config = dict(
    attn_scale=0.149,
    tie_word_embeddings=False,
    extras=['capped logits'],
    decay_fraction=0.66,
    batch_tokens=131072,
    max_seq_len=768,
)
Each number is 128 + 24 x the weight over its row's rms, rounded and kept within 0 to 255. Layers, rows and columns count from 0. Numbers have three digits each. The size before them is the row's rms in percent of the matrix's.

# up: layer 7 MLP up, 2240x832, rms 0.023, rows 943-1009, columns 640-703
# down: layer 7 MLP down (transposed), 2240x832, rms 0.022, rows 943-1009, columns 640-703
# gate: layer 7 MLP gate, 2240x832, rms 0.0231, rows 944-1009, columns 640-703
up943 101:115164140146135132113148156124161140163148110096072130143109079116121112121101106102102102167140126129141133131135146070114123108131103136137166139155148099114114143118122139165107074079091164
down943 100:126151122174151145122106117087096166137143121168148124127154104114126143120112137133084116104140147196121131139096119126141105135132118143117137132142117093107135169142114098160139089125115139
gate944 103:135133159132198110094153134134107172174079138139183121153127154124146156146138153107111099141128152098137134124118153133110096141177094102138188157155130115143127129091149119160092156172112144
up944 101:133130144114133129069137179103126191159131119126125121165165130157156152132153175131168082143056158097108204186138133128113107148126109142111125120129146115186153135110102135168137130122129170
down944 100:103122161156179129121148166147140152072122198143120129156150147097140126150107136120147106126088150099161124120126138163095112141128083139122142137128090100154112139142137110154179122150154118
gate945 100:081143166130135121098110136128115068148128123121143144131096105149111123131138134113124107144134099113082161089136114116114112128127141133170116134155093133174146120095123163132135112141113151
up945 100:161103099104138181149130116126148130160138132143061129147096150140131134114142126152146098120133099096118155152160104168127162147128149102125120120165123121180100086180181161073137140106138117
down945 101:102140145114178146167127117136139133175107123089118144136134113114125096106139094107172100112150127098138106162153131151079123143150116160165130168123109130131129132137106096117124154102133110
gate946 097:144159142128081155135082125134161158097109096123103161120128127122109161120149151138144124142139140114131125145143151142122168122140107114113132141124139119129143144112128162124154131125124102
up946 097:097150147142151090158142135108127095090173141161120113119182114106087126130130132095164209142122137133108150114147128132080181140144119123158129102166095182154118111119101157108109145115145131
down946 097:098109129114117142085151136169115139128129119131086059131117176101141090164164068140137155144117135117110132154128095103127124130139122165093152151133091129142108130138086136117136149135176121
gate947 096:122118155164116105206128156131108123193108132158141113132120098095138131108114112121114157134071109135132138141172117152129121142105119187123082155170128108091114119145143130171109168130116152
up947 096:139150089122184113154121114166134152122081155052140129126125145127104103122109148144074164124160134131126126113135121126093144098110083114130120128173142087134108141080096175106168108145152083
down947 097:110123133140127136126137115091124126116152094163122125137141116113144123140096156116169153124147121122156141106108103170137157130128130109140120114087117123161120155115119130147115126132112092
gate948 100:137088135115129105117146137114096090109152083149160150131110120129099102101127118138104169120121117106171147131128093097144100152121128162148134136132155105129106144125078107152102114139074132
up948 096:098104125099099104164145117129160109123096133119142106118096188128148132089120117120138160124131178137114110120140116138124088099104120140126116134134122096111182106178111164100163147107144101
down948 095:141127139132156103108121131102125162166138168112122175103141106106133174140105182141107121133130119127134111126164151131125081157111105125070106106147136132154131213138084206124151112129069115
gate949 097:117137136111135126134137104086097122140100129160148122136127131139121152142133111116120123134082147149122145186154126130135111106110081131126134107091159137135074096120107141145124102145131120
up949 100:123097116126151153099170127146136144131100143108134118125129146106122098184138142108073129074123103102128136128104168143169120143146123127108105115136098126141103111130115176128139138090115138
down949 096:132104155085107122125129125138115109120141136147145173134162144145122141092168163120136119110127132101133129096133108105151140095155128139118134140164098097121142149129144140105126125127133175
gate950 098:138129169172113084148122120142132116153160095091152133104172092163127128148075117135114113127146117111106123126139142122104119085118128095122139161113132101126107108137096131120142097162149159
up950 097:132151144143134130121171161086139095111176167116118171159141172121119156124140128130084161140072076116117104150146101099116104134137117155107146090131115151133118093124108099109110149151125158
down950 098:146166100105093104125117128128096113137135144096120122121146107101139125115202145133128155130074132101146146134089124085178145134123121131108131144108147132089168163119085133110121126174132118
gate951 098:113143157176163093126117118131099129156121087153162138160163147177121095156128122137153089147121125132133091163116097138143102118113099132084152143096129103106106131121152119153144121102103134
up951 097:160161129169182131063114124151162127125108146135141097130146141128094125165110101140133116143085149140157136123123130158126056156125155100090155098165135118112137119099089113132109146133119095
down951 097:123100174137100183167129143136094134133121144106144092111122152095137154091129171133126133085125169130111093145141100127162133132165172148145105105101090096094122143116124140114138130132119126
gate952 104:191097134089148147159157146132143127100129076091148174127097110132122126147104149141137126150162125148170104129139136125142130109163177150127158140113130111100137126120109139152145154162117120
up952 107:139104116114111159130115094117154157117150081117145127130148117120132066118127128155153141141099108131094133089155110101096122174145123106117130132150112157107120132103149117106114156127140075
down952 105:130132186142155105124100136091138118112099140157110127137148128172134126106099079118155163140127147150113133096109097115135167135126121123129121097114092171115122113123102097170154130095125088
gate953 098:165148174170122092108132150122121143098111127078115126139092142150135097131117116090099105115136149142151100172150150090077085172122123121129135102112157098175129101114109122139132109168137078
up953 100:135140143151112151150128107114117163114134132136133183145134145152077128131176145130113134086139147134124161133155138086151152129122096100107134126127150106164119120115106152174128105122109135
down953 099:155115136073102066106107167145107148123164127104119156111138076143117132121152151104142136115112132125142141142168134124163186083093074093086106134128124147135137120115156091128137094107097132
gate954 102:127100108105121122184087135108101120100132109088085098158127173136087151157078165130118118138110135096127154112131132150156140143146147161150103106115074077130139164122097098148136098109125129
up954 102:172164118147138098099139090106122144112113101122081108130107140161107093148089126200134128148131111081128159114131130127126107098111179155131164136122125144130132195093144122116099188191109126
down954 102:139145136139154148118098119127125127141093157135110156150149101136083130136138140116114124147146155061114109111089136137120095190150132157142172098118106073123122121148138107165131163098088139
gate955 103:178106127130122108139173138091169153112152096116156152134148132138135192162109094122147104106171090090120197120133119110149117111129138149143101117134138149187123162155133142096137163144121126
up955 100:118111132130141123119092156182089161131135163130144107126108144126136145151139139136144098127130153108101132199117114136128166124094133107135116129098188183115112161144144143118158118090127125
down955 102:146174150147091151170128085159123133137110118109156130171116183122149112096189127141154132074164153113124107187141157129159103094077162100091119138096166152144154117140136130126149110111137149
gate956 093:118140130123149142138112153106159106141136136147112150139123156152111115108138134107098106127159109125120107136120079102106104154100114131111125116142114100119111100168129158120139138127115140
up956 093:147134114131127113125114162156096143131142120106144160116125181158144158084094146133128102152143133110117148137153136124165128120110137144100117104106127135116122120130130128137157159118209089
down956 091:179144149130108141122114109116137139134163130108117158111116132139118109091141113153164104171160181121095181134146092095086064124078094127158115115147084135074141107176147126115137130110123123
gate957 101:132126164119110142117074123122144153137138121171112146120128136132102133106133137159094158139099121115152119119154152119127090124123121152088105140150140107155140109158100152141146133139138078
up957 099:148116150170086144106088114137090109127113130121136149118160114109139143106142093148111107086082096155157120165124128160142121146131143124144155162080112123119163106123163138171160102113155115
down957 101:114081058110111150141121126084152130133132113116117061109181132139140104121143120138147118136122133113140095111118115136155115151180109101134121156114098103125118122121187137151121147116168116
gate958 098:128114135089160110183127173096118140157103172135103167140112059147151121123129153091150118159176142148111137153115149110089157143138106121140139133147121156121163134103158130135130128098149103
up958 099:133100144161117138120107173130138081133144131133134149130174117141151100173141125129151115160155117147110115105178108172146080115115125097130136128139135138116125106110087125124111103147144105
down958 100:134120100109102088119111127141128128123145114106139128131103113131105151132134137094151118128159133098151131131150127119129098114117130141122143167170142115100125114139122102139120109123124152
gate959 104:137131184111138119130112126162170143124100101125123144133112085107095129115125155156138137154161146164139112146167089144128116181145116136118124139110147131147168134186133131112136122126115097
up959 101:087130109181068121132133107099115161140165106110062094147159113155130104136150124157121169139119122139125109148147102132127158121113142092132104106105153154093097168121070113129145158093102127
down959 100:073137139125163118129168096116072108147095132094133099079106115141155106157126106099125173135116158162133072116080138139142144106126125121142138114125115097115122079157093126115137161111117103
gate960 100:162135103080126131100131106134157132126131124124166121127121124139096127130183158142118152121110101129107132146120136182125143203170141107136100142138099117131162135156137138114116137175168122
up960 101:129127133115135119138114103169155149124095153116136156116132127141100106119171120135147122121161138185112106146153153154101116166144125175156143143126130172105138097152175102145098114125146101
down960 101:081172150133162120111110104135157110131123134141121134140151144147147152179132128132118138099096128166116129094102143112146144156153124118104129169130137140141148139113071137156097119129155077
gate961 097:153123151208155118121119152167128139133116119169153117135152088109142168150158116143120141154110164138151147150141081113099142076134150147100139155138101139144126112070077163121123137128160163
up961 101:106127172158129158103110172103142125121137122113137157122097139127149171113128098159175100063116107113115137141120107142134138156113142094141121125139144092143124148155152139106092145152155145
down961 102:122105097116131139150117142095175111094126100107120162100086173095123129120101150180110102124131112145116110110124141109112135176146161119145151146123174136160101114120129155114078108148129098
gate962 099:133148143176146116106151117124121113136142108101160094153154087100164104132153150137154114148128116099123134172095134075148132146118121137116150153113134080121120126151138138164164131103163138
up962 098:104126124100140136077133136103113099132097146110089124150147150139100105174081111138114125122148164152096086143068103137110084178154168160074098110134100177160166087152095116141148122091128147
down962 099:102117126172064103153096113074118120098142100186138113125157106161135141158151144083127103115119140122182109151137116163163138144129120129181140151145149121145135121136167152107140094154122143
gate963 108:110140106087150134087135145111118121196134092126113123156150148099126121084119139122117112139120146130145165172142095078132072144122141136159070148134160125107115115124138155101120172138085107
up963 105:127138172163101118168109137103143105126139167127142151138125127144150128110108127147106083093122158183097127106127123147140144119119133120123122140116125143120123127130098139145157115148117137
down963 101:160112141170110117180144116160143100083103137140075104112122116091177175134111128142146119119122086126116082101106158129113157114147130139156145092110108154141163067136154115158141102091113097
gate964 102:146123110162093100122112185127201111142101130092152094084135144134125160131132150129134126145108117131124154173133129124085115118111126081098091128150103172163122091131151121185123128132093125
up964 102:178149178116075086101096138143119153092100187144127171084177111101128104113109127158101125162170127123119141126126114137144116134099129125128156119177131111096141115107132115091141107159112133
down964 102:152085171106095120112110147102146120159124095154086125190138113121133120097112130149141180136137084145116160126146115154134122135102177143103164147128103159069144170161100092182124098118137142
gate965 104:117164095125122120132123108124104095157150162115114138143147070151135140148111156129145164138123125125140122101090147119145106116163117156191119138153098120162135106106086127163159136114139124
up965 101:139149126184082096108152165131155125107119116100142149124165133119123164115117084108151142101155121097129105090044075152146141099083115084084094133131175118136089105128137116159123133114160134
down965 098:157119140130119128157126169125119094135104110135167155124120129148113102147099171116150106134136146079122150115116136168122097133104100135148127119097100135142071077123175134122116136140168178
gate966 098:156099124125121152141116078142149119091108094132153104111111127120117137057118183155130129103118131118118143141139110110148125142139175146123161149109150120082127144110077104132118082099135125
up966 098:125115117130133108129134121121092138124122134144124097145144134123086102153108116110109153125134126127117094115088126089089122143116123133147099169160103143108125124183084148112156148120107133
down966 099:105165100105132128111103138143120128171112147148148119101100083153162153124111120100136142145122135091127169117128116138137136100148099139104147119077144113110161128166137141130119124172136130
gate967 099:074129094167175152115082166102149108133098081167114151108173116132126109154085124109133166139094094111110158146117127109092122113134156111135108137120139103118149100153136139178152136128121135
up967 099:110132183133133151139142134119127150162127139133115133106175126115137100128122160124112111122116098135116101117140139120090137138138163144136119153091116149119132154126143112124155133133131147
down967 100:119121147097136097084106112102147181064139101130121135149124139113137119110128144108095094106132093126102155169160112108148146132093137122130122142094142130116130126129120076134150098111117132
gate968 110:081100113137112164143078132117137142136134134118148136110125141128093107120102131093129117124133138130116150128137143081119124133121109127133115169152152131082112106118107127117132105141130139
up968 097:140136122098117166116167123148117122152184144125126129113111098119149118127175173126140094140132148142140130135096146167109133118155117127076150068094134106126149140127140172124124109152122102
down968 084:100100131200128131138095141095148125135129136149144128138142153136077151116111102132120120109140111138110126117156117051124130163130143131169098170146122117075104113141130119106135124144138162
gate969 102:139142158182101126139088162101114089125127164137155129125134074130120087165184131136112102154133117166155107111106122107093075105155120116151165099133120149144136150090114118137109100076125096
up969 101:135090138123133158152118154167133113130163143112115115158129095148111155088104149137171112072099095122122131084072098145114092084096141113147124141096103089092131096123101108124113108120153122
down969 100:138118128072147134136168144127121141137116139138148164096162073150121125129164165092084128108121083142131148130121113120085186117123129143120126152109143140118138108181113157144132106087104128
gate970 099:097119093162082125072168129092115139100144110114135140148118091097165180165131132163145132118123126135170123145122115124157155150141134156107108149103104116121119121105133146137125119155148090
up970 099:116098160129124152136129134115152110144168095128120116150153145117092146161160127126167120142156103116111131100119146081125117133134095090099143129164137119102091107145113131120153083119133152
down970 100:133162117140121103130168118132160131116087123074115116130201122102104099088198119123171090128107123126094099190121172144151131141123125146132117113154136121133128129106141102125145115104178160
gate971 098:099123157123120105168134137141141113160114119107168102151168103133113141122108166128104137117123142121177127123148098124142101144158132098165127179145103091145151116135129138115182106143115163
up971 101:151106134094158122135137131085182090135119122194120131129130141109142116094111210120090140131103087111145140159143156156145133126132148137137125132172134103142127144135143118114080117145089132
down971 103:149146105123125116160123140119104154138115127150115129164111148091168097136109156136122150114166120156136174082122115135146140137103100115147123113162126140143095132130152105132139144119137095
gate972 104:125147076157101131115098151154134116142131146103102099115156142113105164134175112152112130124140181156195133110129139165166122108130157120138154111148127130127149142144117152121136108138157119
up972 102:119095110139094133138141116136141096120106139109121088159138106152083162131140123128148100140132108104171120083137127194106126088087141106141146094109169140117123096124101149161151155081122118
down972 104:103127094081142144103114092155142130090114140137144094158120116116134162146147130138160100115121106118158116138156084122127113102120112163153132105089145104156130124170141107112117175104143120
gate973 099:112146119125140089113116105116114155138124155127177144131139109159143119128096136117154111137102113138110125128135088141167146080153095133155126121110128113136120123131126189111164107125148110
up973 103:088105111143147114147142144120166091145050134153108124126121055126084121137136136135081146123169140104154166126089145146095124088124170138141080100095174101160171149117107124138143108133130096
down973 104:132144144127163138150138126137183092126111139140083092111115139134120120085132167140111179144113076131154147139116140149125162102219111137139117143167083125123117150137121152148145110105100128
gate974 099:111084112105128096099148118181126147152136127115114105112107141065151168126130113118146114101176129120118151149133134133140122138095156120129109153124169143135127141125125160125085135111114163
up974 098:102093136145095119116140158118129123122142149079143080109132129102157147108140122093130189145116111124127113124077152134145141122133139124130139195136100163145108133125151095112144170124176165
down974 099:157139080117144170103173108092073118134158095106115135117133126102143138146132156136115125117127132153124113125183124120112117133099104148116143167101100151083146202145105131134157130124135148
gate975 097:153126138172127119074131097145091161074096114167138138113153168121101117139129070113183141123145147089166127120129134161119105141096114115200144137143126138122120132133141108117137152128131130
up975 100:166147139133140135115111109118111130166082141154136121178115135088098140188137107134131139142165172139134139114147163100109130143116125149115125151084181098110125161100153112141125129126083131
down975 099:110158093085135117148151138140119109145096084123092112149127139119135138125152111159191111090148148123107095138117114153129124088110165107141098154115137112149127098171133121102146149111123122
gate976 104:115168149103135104136065157118114124132132140100156162126109125095167124153139154095126138110138061141147142181109128165137096141174171136113097121085154149171108126107123150078158127122135118
up976 100:151070141080146096125134055124119120149143107150094111137113163114147155115082056117089079132146123106123115130124128161069141121129138111110112155139156132091101103117157105152093171142071152
down976 100:146090126141097180136123181116129132115150182126106153114131136148099167114142111137104091120114130168127140112093157124095090136117094089103108174143110128152111167123162151114119099178110143
gate977 097:128120146143122134152120115178147152148128108143138168169096091112137150097085141117132143107147162162126114121145129120132096134119140152112083145138111136106107166142160164154118091140117133
up977 098:156202117203141104180109110145138155149122119142162128100174142119174154114110148142171119126115145072135134138185095132174114061141137124134129113123108065129176142149091102156123161160151097
down977 098:124084142138142096173155144202070117105147171106166148143105139089128128135157102102121089156115139123065131146096126143104109110097139094103114110140105148104097128115107121111115114129135147
gate978 099:158086139098103148122105133087103127143132116153098201126106116117145067144097139112163111133137167148156140152153126120141092099130079117107174121134142147151118149164135125148143109095135137
up978 099:152129128126096139112123134133123080101132134151146142112106131096117152131122110159144148136110127145135141119179140124154122097144159133070124093124104109109119170138102092051084145126096141
down978 100:102125151147105130090142103091148078098132131078116161147116119109128131162106174108119184140123113145151140104129128130118166113134127151148130097186119154166069144135146113103123129122120125
gate979 098:131102130149137103097122150117156079124151101120172149124160111133120138107099107099103113108159155162119093110105167120131121166165147137165093159134110134131143126117151161156162118116122070
up979 099:129136129101112134154200126184141150101171161110124141154117100170128123143072117132121128137136157168125144129158110108164145104115145122116155098102086133098153147145112124144111127188114136
down979 100:129072127145076127150167156128132090172125093143114099133136160143137136109157135118125115115120157152114107132081140142113121104128150150162127134079117103106124101134143102111094140116097150
gate980 096:159090140131118096157164097098108127139119123129097148102159083150115100165133108174143127117118139120099162172140166134114116108172125132132138134118098133137166106109116117064113134130103135
up980 100:122133154116173109124185149142131131128074137157148162091159141139117133135121116162129141145100153140118173144134126100131124146128154139139143150132137132131108129134112078159148111110164130
down980 101:136152097084169104135082117130098098130119124140122104131143168148108123108122138162100120102125187132093112116108170166094154158118134137096134146104163131144177115092153125144081158120105123
gate981 101:147157175164164120129116124159141143144075180143099117148125137157118117082122122139126157112149141127142108140168173110132126113087126120132154131108141102095090137091127147148146179079140121
up981 101:074145134167112088125132174131127094167107122158152109117136087146114073139130108136090094165109121159140122143161116126131130136137131135113129139115119145135127102135117117150126126136142161
down981 102:116106090142104086093102143122111112163178119120153058184136127113181111149155102139096119162110137117114159123133118111145120152120172136181119140133153125091138116150099116144102132132135137
gate982 100:143134143139141078123087148084129122146108141104101113132117134118129134111140176073131117115122154137146136146116136117133134088152190143107143133136138142135158122114116114137096113139141047
up982 094:128101173125109150117121139118172118125118153144106149153141112131182098159125161143120116164130089126127122171120119128136127132160181136126128162122148104106121094103129097138150152116104131
down982 095:100131119113134095122132148148151124131142155120128086133179162108075156138125135116121151104141170161142120126176148142108142127134102073144120104107116125142152128156144177203091106138112166
gate983 100:094103128131137111146106154123163123150147170121186135142144119131151164101109146123115121083158054165136125123142144182071083088170114145138077114132139128132090107111132123118119113136126145
up983 101:104118121156106070138107115128108145135142118128145101181140117183133109168100126118151071124164130112085128095149108123115126118119124109165127105116121131135127137099145156144117120088130076
down983 101:128187136122111123148153082152120111090146102131180150150145089092110152192114112147086134090127148116125143123145131110119144138106137133107119113135116123123150122106138133076121107109129074
gate984 100:142131165131178136150138118129116155101070142122114108119160113157133122163118104123084088117161162120143168137144116165138151150161121137130145115121083131151144118163127121127139137127147148
up984 100:146110129112129116096140064166098144124137117104150151169093092153120099099119127143132136179091191165126142100128144097174126109141105116153169133128152111121089152154123127106174124113117128
down984 101:130131158128107117128153085117109159149139128126125125072101149141136132140107114144115135109114129151128128072141102130129140088150174109154129155141113142093123166137152100112135160110117135
gate985 097:162110161123133079134123090139117135099108149124150130145143129154173129198159137125134140144108153121115100136115152141067130119106116135172152128101130117110140121132121107162129117132088077
up985 098:088147174078168108109176105179150178173146097134105159155138150202163104150085163157106128159152159133128132159124104154098149132104146158124174135107134157123119113133115132145134133108127140
down985 100:134104144132117116140121127130131161126068131100134124120139127111118138117177152099125118098125097109131111091142139158140133153136079092149128154160139163122190102127112134105148143139140096
gate986 101:130133088128122176144118118127151150137140103129137153119164120149119188186135157127135177130139133139121136146107169150129109176156169131133106118158143099118156144107105152127160145125129149
up986 099:095137146164105111135144148174094120152146139126174138142139192101127107140139107132104146132145124115124128144116127095125105125118119076141117107185112131087095082105161118099146113173120147
down986 100:143104158149094100159128162097112138091173140139157140172139105170168160139151158083135069146186145137145149159123133098130121145153133121117102136132116147122194150110136139135139127127071104
gate987 099:173125122151162133090131140127200107151083086139118131139149125116136146138136153123085135095101120128120154128108117172112113123111119137126131127162160100095112110169136133144175093122128114
up987 098:117090133098128111134161125143157112161105131136171079123133085141128098140129131103138194135086145117115106149105091100088138159110127116159139129135119146150124063154127145135109119111136099
down987 100:104124089145145154121138118177122137129048145136150110180092119128129150125143130112130107108133096132084144133186117132124085122132148153089098131146136105121155126159093118114117134111094073
gate988 098:121119121086130096128151131146120154133149124167099107115121117136102116104106121136130121161124167131168131160118137115094067150132124113112152112110155133138133145121090135142145100131147127
up988 097:105126138148106130109107108134102109125101124110147113168154140116148091101119152132129131102100130104100103134148138111135144166140113114127068117167119123106148137131147128113107153123079093
down988 097:091124111121127141174131129110097115097131089131142124101091128142121091166118137158145090070124139137081104140118141131134091151127092136128151162122094157126079136094143111149157176152124167
gate989 099:148100091149156106112155173135055172112105114136164101115117115155111095141153132156142112113117141173119162151118181148130124141177129172135133118135128112151163111096150135154137076152100091
up989 101:118146113128142123148112138135136115127121156134084137172155139145122109106142119114116134171186170140144132140101156081124131114155103126128144136136113096080141164103119077125124095142090128
down989 101:152155133180101119126085121111164152077150153120153078115146121120121135138114137149110143134140125135093176134150108116157146136158193143101127146149151126104139160102121131108105121119131128
gate990 098:111108140121162094117105144167105141125143137135148162158117124122148107115180141196162105093122156164172118099093166197118121146122177121146157106102138114113172123124157107185086131151122109
up990 099:149127094112132202142147147090107132139102083126101054152127126099111094103103087181117154140103142146128139122163116128183099120155117138129095121133092110135134110158146132139092109164169149
down990 099:112146108104127143140148149126110126095070121117171125103141090111095124130101111048119121113120135126135141158131113136137095136147101158133165154108128136150134189125131113153091151108162096
gate991 102:158132148120185108149082117158112062098115154084136121151162124147102147125087121181114142125149179142122127135118150137080144109106122116144106162127146134149125152150121142156141124096097100
up991 100:191141099100157197149122115110112196108112089138165149115108119143088159112095125113120109099119135126117116107132086153136109091135136128150123133097094084095163097155123149141091150127159165
down991 101:144128147164127132156128116165128159135086160107137126111119115146095116142112096121105143104136144107128110088143120155096146110103149177124124133135130128106177107110128134108117158126131097
gate992 100:155162142147148125134113120167113143112122154123108131108129156146126150113100145141130177149102071148110149134105129142122139144122137107131127157117141176157125119127102100170181117177119123
up992 100:131116128119138119144157158124111130121128143122112143120132128114116121117134191124085102146115144126152133115102131113141167133116156139092092156141108153100118118118094115113161090097146052
down992 100:147117127161138134166181132143130119125181129155167141137107114154162134156131120110137147149110136138133066063140156154135187117108163120092135111118152150156139176120105115152133091113151095
gate993 102:160156125114106114119095163159089128088169105104171162113178147129118121114147137185099117083144137169164124102125159152122086193133087145140121147121112122111181125112134164131144113119109084
up993 102:142116158152114108107146120158160104144119134162128116098115130111120124108076080119105159133175144124112125119155107119110136116122153127192137114129124136148117169125098125169099132128077199
down993 099:148112112121172104130100096126166142115149133143118135133079132115116125159098132093113123137116103117114087171136058082138120145095112122106113108161135116148091157105144147149124089081134088
gate994 100:090133162171139126147103084109101156119118127117124121132108125123134113122105175154136160156095157148143150101143148146146139174137186124114153102153129125167142151129117114154105107109179099
up994 101:166150161116110145147105100114121102124185120126136093140140071112113163111160110122076140141120128104139137141126143158123176099106097113135092123124155124140152148116170161114098137145108140
down994 102:175110106104123128117136121164118122146151137127127136162119155132135169177152161120125088154145163109181089138162123129099129099112089149086154126087147111113118136138153119159134100149130124
gate995 099:175102143112150138131125150196111151115137149110093166122181159162121133094162079114182129104119132123081086140112138128119147130140135119148123148186099128154149112123152116173139128182133117
up995 096:157141134118124161127166121165161097112117129108115125128148117134121152128124095156133164122112129118172122087138111130115120133128165153109153172105121122138159138097142115141097168172113100
down995 098:116162149123110169122133125167105142153134182130159142161139195122136101147133159101129135098110102135130125187107200147141117151153118128136151108153177110098118161133148118070137092120140156
gate996 101:167160127091117115120126155102103151106138129105089119131111134151083129107136146116121156082167101138135150101123128154108146096146132139149097150104100105085109161098103118138163155122123122
up996 102:133084120104111122156107121101125120140159128146084116120150136119094087144110098210133135113121127160137153100083173104144156130096133086151108113142099114090120146154115157099118155127103119
down996 101:152153098156098150128096142138094129169105136172132110145137113164154134130115107122082137108141140094107166131132105164151160152153114138125157140110164122095126136105145102090101115144160163
gate997 099:147096114151120117112153135122142166125087129105068111138149128118148118148109123123130127156141158125140152141150095117146109137112115153147120163137115152108156121111134151170129149114176133
up997 097:149137126107133140107145091132148142108154174121115122135160092080095102156144146077105105129128102106127121111113128144105129079099145116157092124095103142143127117119103151127150161133125093
down997 099:134123133093128153087142192121146176126154158150113131173145106121115102108107104140097146167127145127138133142094119173114122119127121118120118142123106114121133150144193094123088118149126125
gate998 110:130106162143134131134150163126113077136129150118171107109119139082108156093099147105104122115136082127086135099116120168116122165131164134131127126115156130151160124141132140167134105143094163
up998 096:125109148127122163115142129120095134116073138154146138120085139067098116124135154109124141114140084142123087130131130143150137135101148083150107118122181144170143071132153133134116194143125147
down998 086:117138099119141103107144104114137144128157113119095153142143124152156128159126108139129099169144167102128139141138132130146127111155081105126141140188099133114124131125114102105124116113128093
gate999 099:074113112116093074112076092123131150151112141121149147118127168113147130160112162166140157123128132134159125140132169125108117069120084100159092152116123129151097143127136129097148101145156111
up999 100:148121150143142137122115132145120112122137139148082188152155109161150128168114137082131125138131074080102143118085143120129179203166150147174163128080154136113113099113146095143150123161130113
down999 100:127117167134133137145062119131118152127150158096122172127097076121150120149149109073128106142126148068151137154146103161122124131136113128112118120098161131115157095073140129117127103136123129
gate1000 095:137123118127130138137123132137166163127138130137097100177144133160105109135151122094109178106134144083138107153117122100123105140115137146112167136083138124160127115118144165152124168098144142
up1000 098:095126086101126183110088170131157135136146125157083122118125125143130147109133133158153083109135156107080096155120122174113100154115158110108138146128148112109131121083098138102121130133079095
down1000 096:129122118120090134166110126125131118121177135129132137139168082121114105090103136122105129120116153142114082078114112171098062130124121075124119147127116132105153134125120100109137152119112154
gate1001 100:115132106161152130119163124129097149110115161137131169114183111144104115126132089134110117115138145122116116165105121106152122123098155146125136142163165104116119105131118126112120140173178129
up1001 100:125213138147107125122095127136151117130139094137123130037120137142121142125100117158111116113157121124143124149124138121116081089113133160162138123116143123148115134135110118154109117149066102
down1001 101:104144150080104152134132140107110150170149144171122110102134114166093128139135113143106157084092135171124087118150127125108184116114149119138109064114116160115113123170125183146138142149122119
gate1002 099:152129155177137140170114136139138107082197152150109106147129090128088096127130114160130178113123145176094116124152135112115135155133120095143132152119147171143160160133132122141133155093082139
up1002 099:147134138081126126125112123094122117107151109163151094080131127133145155150146146153147161164105157151110106095126137125117138156110148118127166159136130136118162085163129103105146112117100153
down1002 100:142086108122117114130158102141110144142129125086099092075143132144115144134105168152083144156122105139136133145138127119092172129142124117122184130104142081135125141174120083143122080127163121
gate1003 102:172133124096149149111174115140108111174137150122164127129137106149117134096144140127085148088086137107113122150132107131109172160152134102123127135142112185136157109089105164108127133140144155
up1003 103:149128139116101120123133099114133138156145108109143089145137145126154134154106086098100146120128144093128172121133129126111094135141123103115127135180097110132140146094139118115150084118121117
down1003 102:189104139127132135127177113128100148193143088120155158100148133144155157117112176089099153121156160131143093111123087140126105138090138119147146133107117096153169097135107115115144121117083096
gate1004 100:128113111097115146151124103113182116140150088167140145118143124123098133158089178165104136103120136113148132112069127136099114144140171112111135145096118131148097173126065116100173135136140107
up1004 100:100088126138131125093121110147112115131167102118100095144180137144156105117153126127157137131102148132132144125126098114107171123134121117177186105098107100153155112122095128135158113102136118
down1004 100:119131126103111139144107135119136123135112178117122085145125133141106135115155139109099104160111148136084114148124130097137143110116132122112152121097145115124152098134122150177124113144139121
gate1005 099:173134126165115092109153167118099104124190139141140101154144123141108121150147119106125143155102104162147149093070096119135122150109114147093165126158149166097128156113092137137108141132141083
up1005 093:114131102162125101150123144115149105139064173116136162105131135124122125135133135103127143162157125140176169106133131124155127133129109118167124109163109141175160123145115135128152107098146106
down1005 092:120102154115133095153146152100071134141136105158157123100127175134145128131148132103131135090110105149156144150181080131118189107109147134127111092106139133137154125060124122142140155137132145
gate1006 100:141114139100122122141134127067146137099133118150150119119075137162155138113119120119169160138165126108131165125121146110123131157144154144131120111120123099142128130127118112170102104085121143
up1006 103:146113116168110147122133126073106174078129125149114139116121196149115141124127105112149119125144148091157137108155085171098108169126142135128102113152150150145111131167122089117154144108084108
down1006 103:123128149103071136150091133112133116136091120132139115090136092137136054149129112164158114075142128141086146105090126150151154128137120172134110129131115105158145124145122123122126110111093151
gate1007 100:131121133149099103117157117121101161128092101137108128133129143138102169109096140130160134155124106111115185146134126193140129096115138107084105153172138120143174113143114103171067122095133127
up1007 101:125163129164169137097164101132119135125102147115156107112113130127122107129160140104144150106135117131161128121162134140117135153128109151135133089130132118151146096107136156191116129175130129
down1007 099:130162106086135146135100121111078127178130136146123143085157120139147120134116125128145105104159121118111072095157102115140112107136139136159146197102104137119148142151164148094158114140137069
gate1008 100:149138126084102131119174140106139139153118117152117145127111139145077134113104134154135158133136131109127119126111097090140079111110158120158133102125167142122140157136122115119146134114151138
up1008 100:122076107159134115159150168129139150168133113100162093124123146109114103110189094107161088070147111093168113074121098116157107055092141119143149106139075153103126134165135131132177128136131131
down1008 100:088125128139095087141119123091139103074117161151190109118149153120092094131123146153080120109122135132126113091140084114137117182161127128131143094096137110106107139086151134070099114155143139
gate1009 097:176112100143159141119172085142121123093098155078140099098173131150088111177161112124087128126127142102088122136155140141143108102147134154090145175092084157122113134133155103118062139102114078
up1009 099:138118125121161125171110142132165089111113135177153129116108129154163161122145082114181107187125150133171115111124118157121125125121082069137105124121119162146124119138141131120072122144151170
down1009 099:131106120102168146108167156117138096138108123174142157089150115127164087176099171107150139125167125110132147113134110096122139115095110151142134151111158143161147128134103107151111125136157152